Each number is 200 + 40 x the weight over the matrix's rms, rounded and kept within 0 to 999. Layers, rows and columns count from 0.

# layer 3 MLP gate, 512x192, rms 0.183, rows 76-112, columns 64-127
196,216,258,237,200,149,148,164,186,199,256,186,159,208,208,178,222,188,234,158,173,180,213,230,234,151,82,216,224,169,206,185,204,195,173,125,257,243,187,195,219,154,238,190,245,200,275,214,274,185,227,190,230,177,250,221,217,224,246,185,220,182,170,128
220,233,202,230,206,213,166,133,173,241,218,248,163,237,212,194,233,204,201,204,285,212,218,198,118,217,189,205,159,119,218,162,222,213,159,192,192,282,185,188,222,277,229,183,180,233,206,201,147,225,148,216,127,141,281,151,213,243,219,199,162,207,219,192
176,187,191,210,128,246,255,162,146,129,165,260,128,244,240,205,247,223,183,212,143,243,191,242,205,142,112,222,220,192,166,199,158,206,104,250,268,171,250,231,281,193,180,195,188,188,186,105,167,288,214,233,230,277,162,237,199,239,257,202,253,234,239,178
238,230,226,257,140,207,247,192,225,219,137,204,187,208,183,163,198,105,237,209,195,162,200,188,279,265,237,225,230,177,191,207,196,158,135,235,206,210,210,262,113,142,190,204,190,198,236,189,227,238,192,209,326,211,154,284,220,190,156,193,207,192,275,177
202,210,156,256,126,206,191,203,226,194,229,308,210,171,140,259,233,254,151,210,242,235,189,149,273,198,182,192,171,211,253,171,252,137,199,217,190,223,216,179,208,186,225,229,234,299,234,186,216,209,190,213,186,279,123,230,260,198,171,149,164,261,212,208
121,175,153,195,264,218,191,165,256,161,174,225,190,123,225,179,152,220,263,143,158,224,177,204,172,244,257,174,203,186,215,153,169,264,215,207,244,252,223,259,166,218,220,312,205,150,217,178,189,191,215,181,200,238,178,237,117,171,250,265,193,166,281,199
225,170,175,207,317,207,231,332,209,232,164,259,170,239,291,174,247,207,204,213,185,168,196,257,120,221,185,226,219,175,241,168,164,190,166,216,220,231,211,203,149,234,112,216,168,228,180,236,263,194,174,205,245,156,174,202,191,214,202,206,281,204,165,108
196,148,172,191,167,230,177,207,260,176,299,160,276,150,257,189,247,177,131,171,152,224,294,240,230,238,288,209,229,204,235,212,123,212,164,170,189,253,244,262,143,222,219,195,182,207,247,106,250,176,210,148,213,176,167,173,188,140,176,292,263,190,121,88
235,182,174,89,229,255,157,171,231,208,158,201,237,174,152,161,230,187,175,232,205,247,154,211,135,227,183,205,164,184,189,209,179,212,229,247,246,101,214,264,221,160,283,146,230,191,209,176,227,226,201,199,209,289,191,290,186,230,246,173,187,165,174,176
154,178,200,233,137,228,247,203,263,141,180,197,250,183,185,166,175,200,194,228,167,245,172,155,198,169,153,173,178,183,164,217,221,221,274,191,174,219,193,215,222,164,235,276,195,234,201,141,161,220,156,206,191,190,143,238,246,190,229,175,151,174,236,157
280,168,177,202,151,205,163,195,200,169,137,188,210,161,198,179,127,227,155,257,162,241,238,212,204,198,240,263,220,200,189,198,175,196,186,258,232,279,243,216,225,132,169,220,172,215,171,226,206,176,195,151,175,220,178,259,193,279,190,193,218,206,137,200
196,125,172,195,232,240,223,207,147,196,233,185,108,185,204,186,140,99,235,194,254,226,217,241,134,238,249,152,248,182,143,162,180,255,200,138,153,233,198,203,216,96,239,266,197,205,226,232,260,166,191,213,137,167,223,105,173,54,195,189,182,171,125,161
207,176,257,141,159,143,228,186,152,262,190,158,137,172,166,206,146,172,178,146,95,169,145,236,154,183,237,243,214,166,177,214,206,222,170,241,192,229,155,101,187,204,238,159,95,176,255,199,206,206,217,185,167,227,137,144,145,248,221,203,214,218,219,220
135,158,206,192,192,239,269,208,185,249,189,235,246,207,206,201,233,177,209,172,230,164,222,181,249,168,198,126,219,175,137,178,155,169,144,210,145,248,220,251,235,180,252,184,172,211,158,177,211,171,231,266,246,214,186,210,223,210,182,246,186,221,188,157
240,228,177,148,106,222,201,114,113,251,131,217,204,176,272,155,213,220,99,116,160,238,167,167,163,197,137,215,198,167,188,212,187,218,235,197,127,138,195,168,239,218,238,244,222,180,255,152,162,173,267,188,294,199,192,214,123,111,200,115,181,153,219,175
165,223,159,171,202,180,222,268,182,241,185,201,180,165,181,184,133,202,238,196,161,194,234,250,170,193,212,185,218,238,260,276,268,155,210,199,183,193,218,178,163,163,77,202,165,149,253,174,167,232,218,237,202,204,217,267,211,160,220,191,167,280,185,193
193,193,236,213,187,160,147,168,214,199,206,281,185,189,223,199,164,190,205,190,186,209,199,168,161,195,209,179,121,247,198,171,138,202,259,274,206,157,212,201,208,154,261,206,235,189,231,176,192,191,213,215,280,145,142,216,205,134,265,178,143,268,222,158
200,194,178,181,263,249,243,222,235,233,183,175,242,172,197,247,217,219,220,254,143,279,203,291,216,194,284,274,214,235,207,261,212,207,296,163,232,133,194,267,248,166,205,194,208,162,214,284,146,267,188,223,225,206,142,166,153,130,171,218,230,145,127,164
265,222,167,158,189,281,179,148,207,163,198,236,181,206,258,274,138,205,250,219,174,188,108,125,234,267,252,124,168,188,253,191,224,252,254,215,236,272,220,195,252,243,178,133,133,269,264,252,227,175,171,175,135,139,251,200,219,222,197,169,246,176,146,134
222,188,126,171,178,137,231,206,200,202,183,120,285,208,235,194,136,257,223,249,265,133,205,184,174,244,310,213,173,206,228,204,186,193,148,211,167,185,268,182,244,191,215,222,157,187,169,230,224,188,223,221,207,195,239,227,297,164,164,224,211,141,185,177
170,228,238,195,190,206,219,158,132,154,198,179,217,180,156,197,165,167,178,245,113,167,194,298,206,170,175,199,177,159,225,202,285,241,233,132,259,221,180,248,199,147,193,197,214,228,164,215,224,149,187,158,162,180,174,171,241,228,223,228,136,201,235,260
281,159,248,181,107,181,189,234,232,177,179,203,152,180,210,148,111,286,167,173,231,235,216,222,200,280,232,172,227,176,252,223,258,175,133,163,255,238,257,216,250,147,219,245,223,190,234,213,125,204,121,216,176,177,215,186,185,179,170,142,222,182,253,218
146,221,94,162,134,247,244,203,203,198,217,181,109,195,162,212,207,200,204,205,295,207,134,256,176,191,187,146,266,220,130,161,270,130,190,201,179,185,195,229,176,260,239,165,244,232,284,133,188,148,138,196,159,189,241,245,245,235,232,207,232,207,273,220
124,205,178,146,274,164,258,275,195,285,182,287,177,179,188,243,253,170,155,209,264,232,179,149,184,236,211,219,157,217,154,232,159,255,191,178,216,154,262,140,245,168,166,171,215,145,173,166,179,184,146,159,268,221,223,269,231,175,178,202,207,199,228,241
191,219,225,208,197,120,164,221,250,196,197,157,209,203,236,256,207,180,209,189,221,184,183,217,174,234,160,168,140,204,198,180,152,173,246,183,202,159,276,255,175,175,209,189,222,175,192,194,245,296,177,235,178,174,242,130,131,175,115,158,180,182,196,193
220,140,120,156,215,123,226,224,171,190,208,206,245,202,245,189,149,211,205,233,173,160,247,183,189,164,243,214,182,173,184,161,233,185,155,266,93,293,180,140,204,251,207,220,229,173,266,181,257,180,211,240,239,222,254,140,165,190,185,152,177,286,153,212
206,196,226,248,195,208,239,174,190,182,203,199,123,225,203,163,186,267,218,165,237,267,282,251,140,169,225,237,188,199,207,156,157,123,171,135,193,250,212,181,180,210,152,175,160,202,173,172,262,215,247,220,212,174,166,212,208,167,228,194,208,167,180,199
274,225,239,159,204,225,151,247,154,143,269,119,161,253,168,213,207,269,215,104,156,156,156,199,224,199,162,230,247,208,263,200,197,204,228,219,189,212,199,216,173,204,216,229,183,217,197,215,259,148,174,146,228,215,259,180,182,172,184,174,214,217,223,204
126,104,224,269,172,210,159,229,253,246,59,138,224,157,186,239,176,217,137,195,208,190,189,223,156,212,180,183,216,252,173,156,237,150,284,175,232,207,222,178,198,171,224,191,121,205,174,225,150,204,261,214,180,224,124,167,223,300,196,230,196,179,215,240
124,218,225,251,203,270,152,224,242,224,146,174,189,79,165,173,189,133,239,220,224,198,123,221,196,214,173,187,191,227,127,280,169,185,141,209,269,227,245,206,214,193,198,176,200,176,165,145,210,197,194,262,213,138,144,215,183,258,176,263,224,170,165,172
190,239,247,170,147,206,190,199,192,187,153,181,228,191,167,277,154,187,150,159,208,253,201,237,203,190,272,267,231,220,215,180,188,175,181,177,199,255,188,217,203,238,222,187,235,230,227,227,213,249,185,232,243,184,200,215,253,222,197,156,161,155,247,180
188,224,245,229,176,177,204,184,165,168,196,209,108,151,202,214,203,120,236,167,277,237,246,152,180,203,140,172,163,189,219,185,193,154,140,156,252,176,172,241,92,206,218,176,249,204,90,185,215,223,197,282,193,271,242,216,138,218,170,225,231,196,203,212
190,253,114,186,180,206,129,169,119,170,206,283,152,194,202,180,195,152,190,202,205,140,198,222,159,216,220,255,231,170,143,212,219,183,163,230,198,177,247,223,245,177,174,232,229,174,124,228,170,142,169,214,119,196,119,212,183,230,281,186,156,185,166,243
226,164,242,199,237,207,178,235,247,255,273,179,189,181,136,210,174,192,220,226,136,205,228,213,219,190,138,158,148,89,211,205,217,218,173,154,233,151,140,253,190,187,215,156,259,229,194,184,209,201,233,183,135,210,239,174,111,210,240,205,183,162,220,196
244,199,180,191,208,208,206,175,200,204,240,285,193,210,173,183,215,185,241,184,135,300,147,174,222,149,164,226,210,205,132,242,178,237,214,207,143,171,147,163,164,200,233,229,259,256,129,199,230,232,157,312,158,206,137,252,225,241,186,296,107,186,256,197
205,228,139,248,162,208,151,115,168,190,194,262,207,143,196,245,161,237,207,160,185,233,272,177,103,195,176,192,180,182,251,222,208,277,186,241,217,133,199,233,286,250,196,181,183,151,135,193,152,135,288,251,190,266,222,187,121,125,182,246,185,154,263,194
160,213,208,234,170,214,122,131,195,173,256,230,141,227,181,233,274,189,287,235,194,188,163,191,173,291,172,227,191,153,186,192,178,226,245,209,175,200,133,113,293,243,219,211,151,216,201,164,217,191,259,156,202,256,263,270,240,240,169,201,260,214,202,190
# layer 3 MLP up, 512x192, rms 0.185, rows 76-111, columns 64-127
261,193,230,245,173,222,204,173,204,133,245,273,162,246,230,196,183,184,241,149,191,254,210,192,228,177,195,188,192,237,224,126,171,157,180,124,271,291,196,196,234,175,240,259,222,254,168,204,200,167,231,217,230,202,227,201,235,189,184,170,216,182,193,200
157,203,180,193,237,194,200,237,181,201,184,214,195,185,248,228,196,195,163,210,280,139,240,230,141,224,151,208,191,146,202,166,241,194,246,193,183,194,242,205,216,254,134,211,207,212,152,266,245,218,172,144,144,182,161,196,196,302,224,226,259,247,242,141
194,192,198,235,169,180,163,132,239,231,143,194,169,184,193,170,184,163,235,265,177,184,191,208,191,223,145,233,171,213,90,163,210,196,265,189,160,279,154,244,214,264,185,163,185,149,184,256,177,256,272,197,251,245,110,224,235,251,170,169,134,203,223,139
166,172,158,185,199,152,154,295,241,200,191,105,108,221,197,189,244,196,189,121,195,128,214,125,189,186,159,140,207,192,197,217,300,270,170,185,141,220,165,185,229,231,229,222,211,216,172,190,176,229,213,165,233,174,238,196,224,168,170,201,205,183,93,230
217,219,179,187,188,239,285,207,184,168,153,215,173,235,214,142,162,201,233,194,164,215,201,230,198,216,203,192,216,198,150,228,173,136,239,252,252,192,250,238,206,200,212,163,184,250,152,237,139,182,197,218,188,241,201,206,263,173,210,174,178,97,216,196
220,226,200,168,147,210,205,261,206,162,226,150,186,212,137,246,243,115,248,225,203,157,214,161,176,246,211,180,175,149,146,185,226,175,234,194,145,200,220,225,263,184,227,215,197,130,257,196,256,198,232,167,291,197,196,155,196,209,166,144,160,188,209,131
236,249,171,142,196,213,185,168,196,221,198,187,183,212,234,200,179,177,250,204,88,280,157,255,185,164,159,124,132,234,191,253,185,199,289,225,206,231,147,176,194,191,188,147,139,155,166,265,151,197,182,209,213,244,217,231,160,204,259,169,277,209,155,201
171,167,146,211,228,172,275,208,170,217,227,222,102,258,265,157,199,185,252,181,163,210,239,209,204,201,185,227,231,218,222,147,256,137,277,266,217,212,160,186,269,177,184,243,229,211,117,275,159,134,195,202,170,312,236,205,185,126,231,116,191,242,194,177
167,108,128,155,304,178,145,200,165,220,181,130,154,193,242,163,252,243,220,187,215,188,132,199,169,234,187,147,233,221,213,242,236,242,259,310,193,181,232,230,196,168,220,176,278,142,276,188,234,199,233,195,221,220,169,191,190,158,281,168,232,164,198,189
211,297,225,178,271,207,132,165,192,217,198,186,228,148,195,219,233,181,235,216,261,202,204,272,212,192,246,192,224,267,226,169,102,217,130,174,189,248,181,171,242,194,126,226,178,188,181,192,224,188,171,262,150,246,197,207,232,202,181,196,207,236,159,222
166,218,256,201,153,194,218,187,116,201,168,186,167,230,187,128,197,176,190,146,226,238,251,166,127,160,148,212,155,265,160,211,233,180,187,235,196,245,126,180,203,219,207,237,249,216,186,196,196,207,146,205,183,155,207,267,307,198,232,226,141,216,166,200
222,218,219,230,253,174,181,167,225,152,230,197,254,214,263,243,238,171,211,202,169,165,246,149,239,214,158,206,223,200,258,173,183,289,190,218,206,128,236,235,214,263,228,199,256,232,214,213,147,191,141,201,237,198,225,212,213,259,208,254,148,237,259,196
248,318,158,174,207,301,204,219,192,189,157,231,195,225,163,231,200,242,131,240,225,164,217,123,183,200,191,207,162,277,234,230,179,233,217,193,167,179,196,208,205,195,165,210,218,199,170,189,243,221,234,228,232,235,253,206,183,228,195,223,222,203,198,159
228,213,196,253,243,155,230,247,214,183,166,120,136,154,240,191,216,162,232,156,193,119,176,217,222,148,213,245,187,151,167,173,168,155,190,205,167,191,228,219,144,153,253,125,240,178,198,175,188,185,221,160,192,247,225,120,235,111,193,216,219,189,220,218
226,233,128,232,195,189,160,257,233,221,231,283,209,172,226,198,261,242,246,198,179,170,186,192,260,153,209,187,189,209,250,174,161,171,230,201,157,206,265,204,183,197,192,200,223,260,165,182,224,186,211,240,227,103,199,173,224,180,187,257,157,205,183,261
162,134,205,210,241,141,157,145,191,272,208,286,165,250,203,148,148,128,240,256,306,198,257,200,230,154,219,186,261,278,243,196,188,183,193,252,193,245,141,180,208,176,147,243,157,231,194,234,240,202,216,238,127,226,237,184,272,188,194,155,124,226,181,248
226,244,243,139,61,207,191,224,130,256,179,213,282,142,179,251,215,209,283,152,240,170,221,192,198,207,222,188,252,222,234,201,199,212,139,159,199,175,246,219,226,170,173,157,156,140,183,338,200,208,224,190,204,174,200,204,169,279,175,224,127,194,173,147
198,219,277,189,208,321,192,169,177,241,171,243,215,236,218,272,178,229,192,215,144,216,170,248,268,183,201,257,289,248,208,166,216,209,200,196,213,183,224,243,203,210,227,224,158,279,137,212,162,181,220,244,197,220,204,187,188,156,154,152,159,246,173,150
180,223,151,218,183,226,218,158,197,201,224,215,221,141,184,248,237,175,223,208,230,159,157,165,256,218,181,161,221,144,191,154,92,195,165,255,160,210,192,145,221,134,222,234,148,264,202,185,179,201,199,245,226,213,248,172,218,115,198,233,172,159,163,266
197,191,175,158,170,154,240,222,224,171,205,140,209,220,239,215,210,150,188,226,241,169,241,177,118,235,178,194,206,175,248,221,156,209,217,189,211,140,227,244,242,176,188,222,262,244,166,317,211,167,223,209,275,140,163,241,251,176,179,206,205,196,215,164
173,232,172,239,221,237,239,188,188,110,229,176,241,221,175,221,129,77,221,217,169,200,221,259,158,126,106,190,225,195,168,245,319,210,210,196,271,204,257,271,218,174,184,144,213,193,205,191,232,131,222,180,231,234,144,106,211,176,221,238,166,173,179,193
239,212,238,149,187,221,193,263,198,225,210,148,240,182,239,125,214,206,220,189,201,242,249,196,176,231,172,204,249,167,199,249,272,200,177,183,249,190,254,177,219,180,152,146,229,240,145,245,168,210,159,210,218,180,200,169,197,118,227,157,135,175,228,214
185,241,182,234,192,182,157,160,306,250,217,205,228,232,200,117,169,199,123,239,187,250,208,227,211,240,178,112,166,236,158,236,214,194,210,212,153,182,133,251,171,221,146,249,183,207,242,121,238,268,210,253,152,221,140,213,265,153,149,245,151,176,243,159
195,192,318,235,206,226,55,226,257,255,290,175,213,201,280,216,235,212,204,199,197,190,238,270,189,209,217,213,198,161,200,146,141,231,177,292,215,273,175,223,267,249,158,238,147,182,149,251,194,211,279,255,153,224,222,178,171,215,250,242,166,305,206,120
162,157,202,160,189,222,173,214,175,190,194,153,204,221,218,199,198,245,140,153,223,171,245,300,177,218,173,222,178,202,214,254,210,178,187,222,220,184,225,150,186,152,208,153,170,228,160,240,227,189,182,154,205,183,238,180,202,231,250,166,194,291,225,208
186,122,217,174,180,280,203,174,180,170,119,110,168,217,223,145,179,156,202,266,161,216,218,165,228,178,196,193,215,214,239,226,234,231,196,176,219,194,210,197,271,185,191,207,126,218,170,188,244,189,200,203,250,149,212,182,195,184,226,160,237,184,187,138
220,197,198,208,228,224,270,178,190,184,168,151,159,227,189,209,156,196,229,111,264,179,123,192,190,177,176,187,222,150,286,162,158,180,199,145,256,210,217,236,209,169,169,181,231,202,261,254,207,220,249,162,193,172,170,189,211,194,246,207,196,173,256,209
237,147,180,205,165,198,176,223,179,193,202,260,129,164,133,196,220,177,212,233,194,151,216,205,186,203,221,229,120,146,190,195,197,182,257,155,229,213,241,249,145,213,186,131,146,195,131,201,213,191,210,148,226,148,154,228,221,223,248,230,203,184,202,244
161,186,151,184,201,196,186,246,166,153,206,186,142,228,239,146,221,211,219,199,198,165,227,181,170,225,143,169,60,136,183,267,207,233,205,156,209,175,209,219,173,169,165,176,219,146,254,233,210,270,214,205,185,113,185,160,189,232,208,256,197,113,153,229
243,239,249,170,199,239,148,233,255,169,243,240,229,212,307,243,138,124,121,162,182,158,158,248,182,139,152,155,180,204,168,165,250,171,240,236,261,249,170,163,133,205,202,145,242,218,170,262,142,138,225,258,233,202,226,151,195,153,153,161,177,221,243,171
204,212,281,216,165,177,137,243,186,208,195,243,239,260,246,218,165,275,159,260,188,134,177,182,184,170,161,131,102,211,274,201,218,174,162,241,171,187,202,144,223,196,241,304,203,160,189,157,162,239,212,206,248,198,161,296,217,220,281,132,209,167,153,240
178,215,233,221,166,229,181,142,196,169,221,224,201,175,250,218,232,239,245,192,118,205,211,213,206,264,165,222,245,103,192,216,157,207,183,240,154,251,218,210,154,306,230,201,199,201,211,177,266,253,144,218,224,202,187,290,187,216,197,225,199,187,245,196
232,324,196,212,210,176,177,222,252,290,227,167,220,200,188,178,176,172,192,175,204,106,245,250,164,187,215,174,195,229,250,174,188,176,164,264,233,252,193,235,225,121,195,165,225,200,196,176,178,217,208,224,235,228,216,220,128,286,191,156,170,251,205,230
246,266,216,210,228,224,220,124,157,218,165,217,226,297,230,204,248,190,194,205,189,203,152,198,154,163,196,232,170,224,189,185,168,180,161,229,173,222,124,191,174,234,184,183,169,168,203,238,165,247,219,137,202,105,153,184,178,165,154,155,215,224,217,135
144,206,175,209,216,272,177,250,149,103,186,220,172,123,193,254,169,186,175,188,211,252,163,155,108,277,216,197,212,183,198,260,185,196,177,244,203,242,230,177,215,191,167,207,212,173,216,158,133,197,264,149,245,185,204,46,190,218,198,163,210,308,210,203
224,195,241,192,164,218,205,148,149,221,145,266,188,194,159,214,206,149,225,143,209,185,169,211,218,219,209,240,88,87,199,167,178,254,109,215,188,245,198,190,182,227,137,247,141,196,150,214,110,246,189,200,231,254,157,218,163,177,153,209,162,194,201,203
# layer 3 MLP down (transposed), 512x192, rms 0.168, rows 76-111, columns 64-127
188,185,288,221,200,175,199,181,258,133,255,166,194,216,216,183,249,220,182,234,212,149,201,210,235,168,166,159,215,156,180,160,189,200,225,219,238,214,265,222,214,137,212,195,249,221,241,282,146,195,307,183,210,203,196,235,223,209,110,232,219,144,122,129
224,178,174,208,233,254,164,122,141,133,193,209,226,235,256,155,218,196,253,221,224,171,241,150,110,180,194,219,225,163,188,236,219,160,219,249,180,283,232,193,163,174,229,276,189,147,141,171,188,157,213,208,206,291,284,199,154,217,193,201,177,233,231,225
272,234,263,163,242,148,207,93,261,156,218,171,123,210,282,158,217,278,240,245,153,169,138,208,258,254,221,203,183,168,237,238,176,131,258,224,160,202,195,190,120,225,319,166,203,202,154,232,188,194,182,317,242,119,179,184,136,205,220,221,241,231,147,187
180,203,217,81,250,202,211,218,216,81,251,188,232,140,283,231,192,230,226,175,176,229,189,261,99,118,150,225,192,236,207,185,196,207,217,209,232,188,228,191,199,196,214,232,232,45,177,123,217,170,253,215,184,146,240,182,176,242,194,171,181,276,170,165
241,208,222,145,219,209,248,184,172,169,166,136,191,202,211,198,202,223,226,202,213,282,196,195,177,191,157,245,191,164,147,132,197,155,184,162,119,249,199,255,208,95,222,195,253,109,159,215,198,160,198,192,194,145,202,160,152,273,187,165,134,151,171,249
244,203,157,178,222,171,243,220,164,220,141,219,177,191,158,216,167,238,205,186,227,228,140,241,220,167,111,141,197,227,167,170,188,255,157,273,140,129,163,163,182,239,202,138,280,191,262,211,165,209,208,209,235,200,217,208,177,264,193,169,224,235,222,93
156,178,166,186,178,184,182,176,263,208,172,234,118,176,165,184,207,145,154,305,173,163,196,186,143,173,251,243,209,209,291,172,219,205,249,179,175,249,197,197,170,277,201,212,211,198,205,184,185,248,130,210,184,152,190,187,185,208,162,194,214,253,234,209
238,219,98,197,191,159,234,184,193,250,323,201,234,182,170,163,147,166,187,158,167,233,240,223,187,120,173,217,193,236,180,187,208,150,205,180,183,172,253,243,183,182,148,192,243,195,191,249,188,219,210,160,183,140,221,267,221,206,213,170,226,234,160,175
239,244,218,268,167,167,179,146,276,221,167,188,202,191,159,210,178,145,117,201,182,244,194,96,218,205,159,248,187,177,221,154,187,211,110,209,165,203,220,152,151,152,235,145,243,204,249,182,231,283,153,184,199,188,186,144,204,213,172,229,165,272,263,259
198,273,249,209,228,138,242,176,240,294,200,162,189,194,285,200,191,222,193,203,244,181,195,186,168,215,225,168,155,137,193,224,167,167,219,133,134,211,198,211,228,196,154,179,239,167,162,209,148,204,130,190,209,233,158,228,212,165,263,207,225,209,157,268
230,137,163,191,213,195,173,141,150,139,173,255,161,134,191,205,238,104,184,176,201,226,213,218,209,174,175,195,151,153,191,158,230,208,200,162,149,196,161,212,204,186,176,292,196,180,176,249,327,242,261,202,238,182,202,127,182,205,158,229,129,223,212,188
183,242,236,257,191,179,171,135,147,183,204,113,223,345,174,184,205,174,291,178,191,177,235,236,216,145,182,147,229,201,253,282,171,324,221,234,225,179,204,194,199,256,222,154,233,237,179,238,209,210,195,208,232,199,179,164,195,201,290,156,213,150,192,185
271,219,139,152,222,232,176,279,201,229,157,225,318,200,182,170,201,226,201,222,165,169,270,225,178,245,208,121,242,183,205,174,200,198,212,213,279,144,262,206,274,168,225,208,233,196,233,197,212,215,275,185,111,213,165,211,247,139,205,112,265,237,194,205
115,127,206,197,264,241,195,219,143,125,219,273,242,174,245,178,229,255,214,215,161,173,212,215,153,201,286,239,207,208,238,210,244,189,147,177,217,275,160,164,228,184,193,216,197,209,245,182,162,166,180,169,148,130,224,172,202,207,169,212,200,255,98,249
249,249,202,193,165,109,241,225,217,268,120,194,171,196,129,156,202,246,233,198,273,244,195,196,121,169,226,169,264,184,213,242,148,292,194,144,115,116,150,220,228,187,304,192,176,216,158,262,182,157,227,195,208,206,165,240,212,124,165,246,267,187,179,206
195,204,158,224,165,206,145,304,132,232,226,203,223,170,204,136,226,177,165,134,192,107,207,235,153,204,205,201,110,176,179,150,182,220,258,157,158,176,191,218,218,171,223,142,242,217,233,185,191,186,192,244,182,281,101,230,246,194,180,204,266,228,120,220
126,177,256,261,314,172,201,139,187,111,155,228,190,130,210,173,238,210,148,244,179,226,119,194,160,183,214,174,200,213,239,211,203,183,225,180,167,138,176,184,191,223,182,243,251,283,245,195,213,223,239,156,194,252,174,183,215,146,244,207,238,189,270,177
209,225,223,231,202,186,198,190,253,180,163,185,196,272,267,185,219,234,194,260,173,143,198,202,182,231,137,226,218,196,151,151,216,136,285,285,190,211,244,252,272,234,187,152,215,157,212,277,201,219,159,186,287,141,161,245,163,172,164,187,255,205,162,165
264,175,264,241,200,153,195,238,232,117,187,180,173,188,195,160,264,105,260,191,149,127,192,175,221,227,245,212,223,259,121,250,200,245,161,115,159,199,149,214,161,221,188,226,243,159,198,132,186,237,210,201,224,256,188,121,174,224,119,137,192,237,228,207
188,219,153,193,167,132,189,210,152,284,196,214,155,203,251,176,171,228,176,219,229,226,228,198,198,231,222,148,163,181,242,181,201,204,190,206,215,182,266,213,200,208,166,192,186,244,133,225,194,185,152,253,123,175,253,243,172,183,201,200,153,223,143,229
136,183,258,242,232,160,232,148,218,123,117,275,164,173,162,204,169,193,220,197,134,41,154,251,170,217,185,236,190,174,181,221,265,184,257,108,165,143,178,244,201,205,258,116,275,221,174,204,227,157,169,247,174,204,182,197,174,228,235,114,189,195,215,296
221,195,187,206,172,170,210,237,255,221,155,164,167,246,193,164,252,208,217,236,249,215,185,200,155,169,180,212,124,174,168,210,180,219,162,225,227,238,251,160,186,195,230,220,281,158,229,210,253,254,205,229,210,164,221,196,231,197,236,192,218,171,169,204
182,199,230,236,275,160,205,151,278,175,135,210,207,208,183,197,230,277,186,215,244,231,265,181,285,151,225,222,203,148,252,249,226,148,205,210,265,231,201,147,240,202,192,206,184,203,202,241,234,151,329,152,199,174,239,157,290,162,230,124,158,215,176,221
280,200,225,215,227,202,201,158,185,137,169,211,233,267,179,159,212,243,248,171,170,238,176,252,240,80,238,263,168,275,180,236,172,139,178,166,236,142,240,242,182,237,195,184,240,254,197,201,142,243,235,201,235,146,205,269,213,174,213,152,203,119,208,214
265,176,120,196,201,193,290,177,159,289,195,161,198,212,153,148,185,176,243,234,229,221,197,112,166,186,250,277,187,207,159,219,231,253,175,212,230,213,209,218,188,160,158,143,217,163,193,153,188,188,215,193,211,228,151,260,264,162,157,131,190,169,207,196
220,193,210,194,177,181,185,197,139,165,138,188,153,222,178,190,192,224,206,170,188,312,188,184,156,227,233,230,165,253,222,197,169,167,137,226,199,180,205,117,175,191,211,197,230,193,185,218,215,203,230,115,251,177,199,200,262,233,167,216,249,294,205,215
230,219,174,233,132,184,194,207,233,215,222,144,105,220,190,176,183,179,161,171,191,161,197,213,166,201,221,193,209,178,170,202,189,200,180,175,267,127,215,164,170,146,221,162,164,206,159,266,218,246,175,146,183,174,196,226,211,232,264,226,189,130,174,190
163,190,168,213,181,167,208,188,258,254,251,254,141,175,102,225,237,209,207,194,186,256,184,214,149,192,183,152,170,222,174,174,226,159,165,197,206,231,153,227,237,222,224,118,208,197,218,176,118,269,211,200,210,208,201,210,198,240,222,200,207,203,159,201
156,201,191,283,191,197,188,245,165,211,180,188,172,214,228,183,189,205,175,212,166,123,194,167,198,206,130,202,242,190,179,198,209,221,233,192,174,234,192,258,226,193,207,156,118,173,160,139,152,204,228,156,187,179,41,222,170,232,217,260,207,219,199,160
244,171,189,195,219,203,219,207,271,123,160,305,186,172,204,173,172,191,143,213,275,223,197,260,168,191,211,204,183,185,290,140,151,267,246,224,206,264,248,131,188,163,207,252,204,207,176,192,202,152,143,228,220,163,249,200,195,202,186,167,125,220,161,195
198,159,228,151,206,202,204,227,154,158,223,164,209,213,208,194,193,199,195,185,222,213,167,230,270,181,209,197,268,208,200,204,238,201,184,246,235,294,152,218,199,235,157,213,174,206,254,305,242,259,176,203,211,127,206,180,211,142,175,188,173,205,229,215
221,191,232,303,229,225,274,104,233,236,219,207,201,225,244,207,211,125,189,60,167,201,143,259,190,166,163,149,209,241,265,174,151,215,204,229,193,109,166,210,268,208,235,143,185,159,218,171,231,187,266,202,234,106,216,190,176,233,205,243,168,190,207,170
121,203,235,242,171,119,152,235,227,159,207,333,189,322,166,208,196,162,123,220,196,196,205,239,211,273,208,236,146,212,178,91,212,204,136,275,213,219,233,247,229,249,222,205,189,180,258,162,221,186,248,208,175,171,183,330,159,215,276,168,175,275,214,177
191,205,197,70,188,151,232,213,217,255,254,183,200,124,222,202,191,180,190,198,175,187,209,250,278,260,252,149,146,142,202,277,214,224,192,209,148,195,239,126,244,176,185,221,181,231,210,238,233,192,181,161,276,224,296,224,204,211,229,242,185,195,134,241
240,219,183,195,192,51,234,154,209,294,185,227,105,186,233,223,220,220,199,175,210,243,180,210,235,209,222,150,156,230,196,219,277,240,200,187,149,204,169,199,276,223,219,165,208,182,280,173,180,248,266,215,217,242,182,287,151,166,230,233,173,211,250,132
190,257,221,198,194,169,213,125,244,263,228,220,209,145,225,174,118,200,156,188,197,269,106,197,150,105,205,218,194,169,130,234,190,261,130,318,158,144,205,166,161,274,174,206,187,176,193,141,153,173,182,158,253,160,280,101,172,282,233,240,169,174,155,207